Weights of a small transformer language model.
Size: width 192, vocabulary 8192, 5.11M parameters.
Architecture: RMSNorm before each block, rotary positions, no biases in attention or MLP, tied embeddings, normalized queries and keys, capped logits.
Each number is 128 + 24 x the weight over its row's rms, rounded and kept within 0 to 255. Layers, rows and columns count from 0. Numbers have three digits each. The size before them is the row's rms in percent of the matrix's.

# down: layer 4 MLP down (transposed), 768x192, rms 0.246, rows 543-559, columns 0-191
# up: layer 4 MLP up, 768x192, rms 0.165, rows 544-559, columns 0-191
down543 109:082117148114124118150085152096131121129136129150115119100169102142154084126137094146089167127131119140138127181099104119171160123107136139104130186124120075149116120102119129110112144160151147134118130138112158087101138160168090127122111134130109104132087131153140133106161174080125132100090183166113144133122156137149120131128153160150146109124150112143121147151148153137151125087142114127066143118126130130083144130157172125123159114095083103135126161142104171140084134129126156165100148141125127109111152123129126171136116112073119145106112158141120108120157134144095178105
up544 068:163165102136128135131156075150129108105106143127144127164092107113097145161158123140132134099101137128098126161138135104136132124141149112120156113144106138088150149148129127090117109135145065090111136090154100149100121131154099151147166138110128090160122125135128132166133129117108114127118118105140122098107126127184151113112153120166154079156104135174079100138106117130132171123099122122137097090142104144110149141111117115171164103140117141118109097148138116142121079096153196145144128164164090117154150081106122129096153134121120154128126083106129189152099114162112142152
down544 080:128126142104119145107141139107128188117129084132099135123118133118123090104127120096104105124159132080150125110127165166151149103138135124105127121141095107156123109128148148149135131182168159142121058125109099157120119122123135136186137109134145172133110159160147088084167125182114152129065119135120147128113101171075111164100116163104128141066144140099106123145132162146129128163141115142123112133122140118138128154120081132116124132140141120143169099080102136148143120100108121102093164096147105118132146111116171147134142153127156127081114101152150087127127103150123120111
up545 068:151121122085118159124084097126106065126112152133114081134128183110150152106102136121179167150166113130161147146141113146152162156088145146101161150127126100134148143188176126118111177112108098144115147155107144086133079127124142142152116153156146129150148107111120143172127132112124089143118132093124183130108098128107121156105112147084117125098114132096098178113116099131124115113116103112106143113165115142180103157143109114125069117083144132122105100137110136134128123130132124136159127111087136113136126111119134114145129166124081145141121160134134182111117120121097122140
down545 088:100131120167158088131137131109142163110095124118139165114128117118124096154150113140089109100112135157123101131094100136110090086140125063141071124129124161141147094133079136139151089115142143109127136100164131188129160146126113100095145114097085125087137147143134129101094108127155160110152159186124098144140107166175162130108157130156143121114090123153146093120123150156093146107156138152171151119112149119118166126111148137124169131142109106129123141074139124098155125148134125137066108101144140129125130154138117182110113123127160092133155092116112114139148126135105130112
up546 106:131139144136128123135127119112119151146116109139130116115162109077161127123149148126074130138139143132120102185155134102133129158132091103125134126149162068124130112119121151095127129113142109092123087124138129110120079110125139149128157136114109148118159143130120147147140158110107134108072159138121110135099109142088100091116152113124084137093166162126159082111087136147119088146106117109103147109113155158138100100109111154173162159105127124136116077132162077178173099109152122152098101156162145141123136129183146119129117176162138178126126104125175174118151133130126121110
down546 104:166150137106134140131123118109087108071127116114111124124119115125122143151117140145132131150107119074130107130128135120192145169105177132115112072136152168148154136078126069105122149105140157131145126090100103103080103144137160106119134131136107149142145133154147174137175145144127150136086117181140125123132154152081143134138105115113102159139137136116165126112104109137100133103077106164134145176133132128126135076123152091187143137148119094129142132175142124144121145107136152130166162158095169162129178137160127161121124140108165151136133113135142107130159122132121147124
up547 085:137093164118140074108077101156129142132114130100110148149145113132129137137142120137095109149104166151134141144126098102150160126117090130136117120083107074100151086160110094150125151125136122136085140113107134122122112134069135162156173091136123139147123148098128133140080169119128149142120134086103142137100120112114163129124090107150140109140122170088087130078134110156092108070148126116122140088122109134144148059150155112144091168134099169133121109143158153140132132143096170149106098125115132118109107131160106118123089164153133110111166092119118126105125111123158130135
down547 075:126088098132153160118087127183131226163132111127093070136147142145136126109121131141114163153131126146122068084116129130084146120118153134167144158124132129106088155148134132117152097118130104179134131131140113088124173125124148144123128157137127091121135116111142105090149143111121106118158147119129132136122154103131184109136120103171137125123146115112112134143122104106147108149121149104072147166106162104134138124141110151090124103099099129122119105115111164150112133136109116134166092087132106099115078145153132107125122160129109158132083095125161132122149155140178104155
up548 094:164152104164107110146098140149123127138126076124173143122143062093115148147072172135118136111149172124113142122129097127105163115128124130137120122087155137132070156137144121151131132143131101111153115149102147132156115071102126128137122107146079150127122125118136107124146154135154113117115098138119125163084161136128150116123105155088146124135112128070140109110113199130153110082147128205124140077114137153139161133171154163130159132098141120128131123114136092122116124150172129139081118114133113072134120135103141120126131104130153170114150141138124118084139151108116099124
down548 093:122107103170119149148122095112128117135107129099132154139120139101115100094137181108136147096088133142085137155103133104157128155143140116141096172123113130141170111158102095132170154093175123111140101168140125088181138120134167120139100101158125077136092160123115103152131134135087128103144106142152141086101125120124111156092152115122124157133131109133130174130136126165100127130100091136148169149158092112131183133099129115113135085078125141122136153088130107164103185128097135145155179132138094122152111121110134123135131119149124127141116131091133139118146114100129180177
up549 115:120153141098096126126117156171133145130125076119127083089146108104160115110132099120112126194148112149119100111127123134136094149103133179083158135135170125195140107100138153079159119110148116128128141171149131122134133138125127099100125115107129139136110146097163152145134098114128147102119128123138154106076055147202153132131127119124143112092099132158110114128143112133114156087105093131104148147155150131132129117087128113134144098146102108135120132179150170149112121136176123105135140107149108130104131136136122136118116137112101150089121085119125152125172143125159138064
down549 111:139127077134115098119130125092132102156139092136127106153120127114162160086119069137139123146099127177144135112154099116129099114141165073158119124066078085112133080147157118165145145128093138113167146112124149146123139103087128099111119165121117119107105121149098127129131140168109117138138136079153094130153131123137140154123124156142124185123092138121113129097141169177169061096136121130105129142135109130136126114106122102121150160119154140101123122127112179119113141126127130100184078127110107091133135111083124104106096131118125130141122109122136114120154093167101104122
up550 072:140126088100091117183129117097139106107136139141172141089064152165113147147127135123143148121160123141142142144114121102098122088119121150083138133143133124175146145144150098158145150139156145115126124133122151102153109094104122146135152121141130130115092169140114172129153114140112102132166082118119133092161093108127121168148090132084102119115103151090100162124137142163125112093083177112090124111120125128162112082124147125161116122110146080141140127141108128133178141135144134169140135116121113119111107125110126116089153118128081118157121161159085124124189174138157154122
down550 086:110106166151158088085146161156116108143110072084125138137174111119133113153135127121108109141084102120127103106090127152173151149143146095186148127114095125118129114138101122086116111099149116117150108126150142147131137164155125146105128101113111124130170094114153102124114135115156135112103151124109107183135148137140182115138149147151147113129135113151132095153155118158108113157175092134195151137101144103121154148155100152099150117140121154105130109077171115101093090138106147107122134136146138087129139117143107160152113131156159143103170083097161121132117101129114115099
up551 095:182148130139142094116177072159050128118089130159158126155086079122114145130135141144094118145149163127135134146132136108138103172150114135119140119105152128122123079126126109138096071145131082142124086132109129113172129106138114125154146097107138136157148118116135111132124128131130126090141123132125128122122133128148122152128138160104134130093130145140142113155121131095131097113143138141142082109145151087169159069139095071120114172107077127091157081117130130145136097079105161094125147130094128133123126100109163105154149148129126095109119104103138101105097127108155112155
down551 100:147111185120163172111172113107117119130141108093107094109149128144117101144099115124141139140152135087153143136104146125118134135134156114115149142084104182143144098116102109141090127123105126154106137122102134103101128100094101129136124154095124117159191107073111089130111167122142154132104118124147147134097116127134090173131138154135159133107154114158167133104160103133113118082166136152124091133105139108088104113161086093095133112146124098084141119152129117152169176124122127095095133114140109119130135110133158186171127117127142132102101100133127118079127135171125122083
up552 100:128123117129129129136124132082107099227126173163132113145141112091141108127158126124081078107119141126087114128128104147155151127138126076089144132090137106142115100148131089133099139148138117165118124135144123143115150148119121105123153136149123128141175174158149117108112144116112105162093100140144152116126083141140153161125129138125093117112137117150104147106155122157091143117110130101138102121121144088157101083135134135136141162100178139109133121170121129081126093164205110132122106140121107144137112153105148115151131119149115156135142141113115110074085122095161088104
down552 107:183087150128146164128085159127085123153100147121120136122127123083149158123156142132137161097142124148119153121131131142088147148112123161123194159133123183112150173140111171140124132149119141112098112103113109126121135129148147146112150130099122151098119161096152137173127127126127127135133097091095146117161085116112127111119141110145140145112109108106155179115111113095145151170146136086138136130139135098123144146108067140134105146085111119095124150110081119149126088138137141127177140111116141141118161101146148150144151090168141083145152144159096087156111167152181123139
up553 098:129171119112125108121103161122124129134124112140110109111178141133094106137066137091101132136125119111090168128140131138125159170099129122098129124096136138172142135116091139103106114116116100149078108132127192064126133168149109099125152134169104088120094099130155094122141119168123121101126108115174117142114156142133133122103110130138109096151153133121119148140129171100095120128125051091148156124131132158126105119100159132105097142124109096134153168159129115148108131121132129174149080138171157145147123114093134144127124143118153151119164133156110139127196132129170099126
down553 102:136133112112142137107147112092162159092134113110152138133109076130114150091192168105126142170084114147121155123117125154137142177137190155149154112158114135101092099122141130156140129091113149156111135123164156121124130148114129153152145163073139110121120131108108172141150169150117161082134135132101130131113119114131100114126148120164116153114142099128142119125089112112107138104113153180112140112102137106111100167156147127133119139115077187168134166139101141116112120117124169144077154097127113113091176102118105144145167127130093143139127118154123138147127110154141175113
up554 101:128124142145102111071087158131143139136109133131173117118148114111156153154150166117144155138153126128155126101102140111126114120156129106154114102152190123179126148188087143145144157087127127159101136135114113162113110118128105201145131108128137112168189140126119134138117117118164098136124144090100142136136143185177161129118138121139158089121109116148110119130106091148114107144176135169142138145091166176126110154146131136104121134109141102125149105155172113085127106154146147128118147144183120115145105151121128128146110124136134127158089093093119126105130140148081133149
down554 099:155122111140129094107134153168109170138130127155126145091081125136136160214110130108141098138158084121131148104144122113130152144118113128156136174114174120120142159147107152104129147141163115180164116079111102162125155089107125123089120099131142141138141134106149115114129174097150129176128134108153111121153116109085152106116127136159094137112082146138128125111149163100116125126152159120094096162118111097161154145111125123076114115167163160092128130108140123124098113123089105080079133158133090114117097109150161120127117121135143137144084124112114121128112124146126143083
up555 083:174091213165154109119150094095143104114105130105136146103093098117087156150116138118106124167112140086129158121145108137148124098146133129074117136110135154125110149133166106126127114113106066147103115128127119085182112129147117106145111145165179141117116149112084149101103146116145162103136141119095162074117139138124171134174114125104114143134095114116122106123148158129140119120118113128111119140111141100100132113052116100112104094105142114103112144109143081119097146141158157084150131136100150147131081130125163096143109113118130122128110117127123130086134153142128129135
down555 088:110108142114120111109129120103108093133121165118095142130117076118126158128133139125086104122120114122118094121162104158167129130176127141151182106114152109151134095137156141142129150152112105125161116132120123101156120116114113105117107121102115140128170138138144131084133154135122123153101083115151143128113085115091119152081122154088128101167154138123120109124154142102103104146123091125057161113101146130107094135156120104105102086154179140097145114144161125168121180110103112075083161105153130132114132158151150142115139147137156176121080110121156101083146090132128116110
up556 094:128090147127118138147136138124134134204156129126110117115134112153124119106138144126085141125089184134155123122128195087107103152148149134082149099154115145146124122118140087108147164146137134132145145111147130072094115134099166145152100113148142079089146099193159103111125132159182085165119128108122122138145099128139109147139107105120113118140089120147141076149102136125122119120074114165152157126121135126152165124140134147153119143073101157121135147097134147120100155120088101116133146117116104123142150171103151143139152130117092127090122125130136111068120101139102123135
down556 099:121139106121131103094119100116133141135158148162093139100149156113127163135145096147127121085142091174146088099094090124112137101140120127150101133116136143109128123119131122116103122141078098144146164129142112153146153127129124180147108147134143140131118138097161136130121141130156076129135132114138053117142142154133135114138154166167075156136120139172117149107139093144105110181158127131105126150133163159129133087194137117202135114136121115129136120146139119163125133115108091121180130127149125095111104158106176143164098116123160153102133139067164156148112123125148114145
up557 117:116152087156127096141145150157123114158120130154157120143167129155108127155126159151103138122136127102130100125155129140177130147185124173068097092087131123165112128093173114108162157124147166148137109165161122131119126124134112107141095128141145109134136116185097113142121152182124113131106116107109132164101133198112121130171138118109141123089150117147139142079110145115150141124135133110121127145147125087130119125105115133129134123133106153124087079074155078130132109115185133144127112122132125157115109145140153134079130124113069100105110137111145075142113122141085126109
down557 112:121165125172111159121108175134133080111075143175092100129142135150105154163115117160063167131162096159131119120131108068137109150102064134122144074145137111157089099131153113127138141087109143152142155121120149117108112126128112116128145161124131157116146140127115110137094120133112139101150120115135099116138071132111123114144145098108129119140145145174123136142153142123199165146097096100110096143145146115163159113086095166153128123140161139140097102130114136117118133098146153096126129164149065119115135128141109122140105107120144134164132118101155150118090150129119117129
up558 106:106132130187150155130105118064130143134102116149100120140132153112122103107120162085100093126193127149113094168174143121160110119147128082135138179147097129145121144115139137116133122143121097135084108145122102119146155155128110143121148119113072116155170151112161137135151147140121112152127093115116121132108083139111134181166102113121123117086111136136143150131180107117109130081142122125141143109172137156119110114140109166156080100111132136063167137157181146173139105148147133148114101124138126143115126131125125123134123120127065117125113106132092143142142138115127072132
down558 104:128102120122142120147137123114149106085125156120141113114147129134132180131130119141091107092113086155089098081115107126108109171095177125154104112106127086128091149120124161130099153132113107108103136122146146119147159128128104113109108140118143136102093144163150129129142104131102146137132137081121173149158132127160166156148121145156091176144117141116108146092142148068155138144123154110071086115156164125124107162110124108170110141174160088140094081143156136141132143106111097113102121105112120123130113096132140115158139112149150159141151145128136105121047160166154125129
up559 090:123126156155170152109138128117091118171156138157103103118071092113143166088139115134119124112130121161140127127129122110115080127113134091136177133143144142108189132148098134097145154142133140124140113140103128136140124097112116117113123157102093148162148118126119062076102214170158156100148138113127171127121083098119154134100098124121082116151150129115107110078119133143132107145119108130142080125125147096105121156122163152135125145122153149102124122105139139119115157163144128149053139136133139139118126109116097118162144122173117116133108104138140088140140128146118116176
down559 093:095139126141165132139130129117164185149145133116127123113086132104107133112145110086185161171120088080143167102127092104136111139112107103180134122132146141119155103109115144126097138158136122151142139143147079176157116146112119074134097124153136105121103092067149187116139102148162136127159156131149147122114127100144125149126123153159149130107117110136141154085125149117140156092139115155117115109135120123115110149123191139126124113126170160134100085134127135103128161160106160114135134110166102154125120151120097143101147105200167139138132101124139148154163110143121144146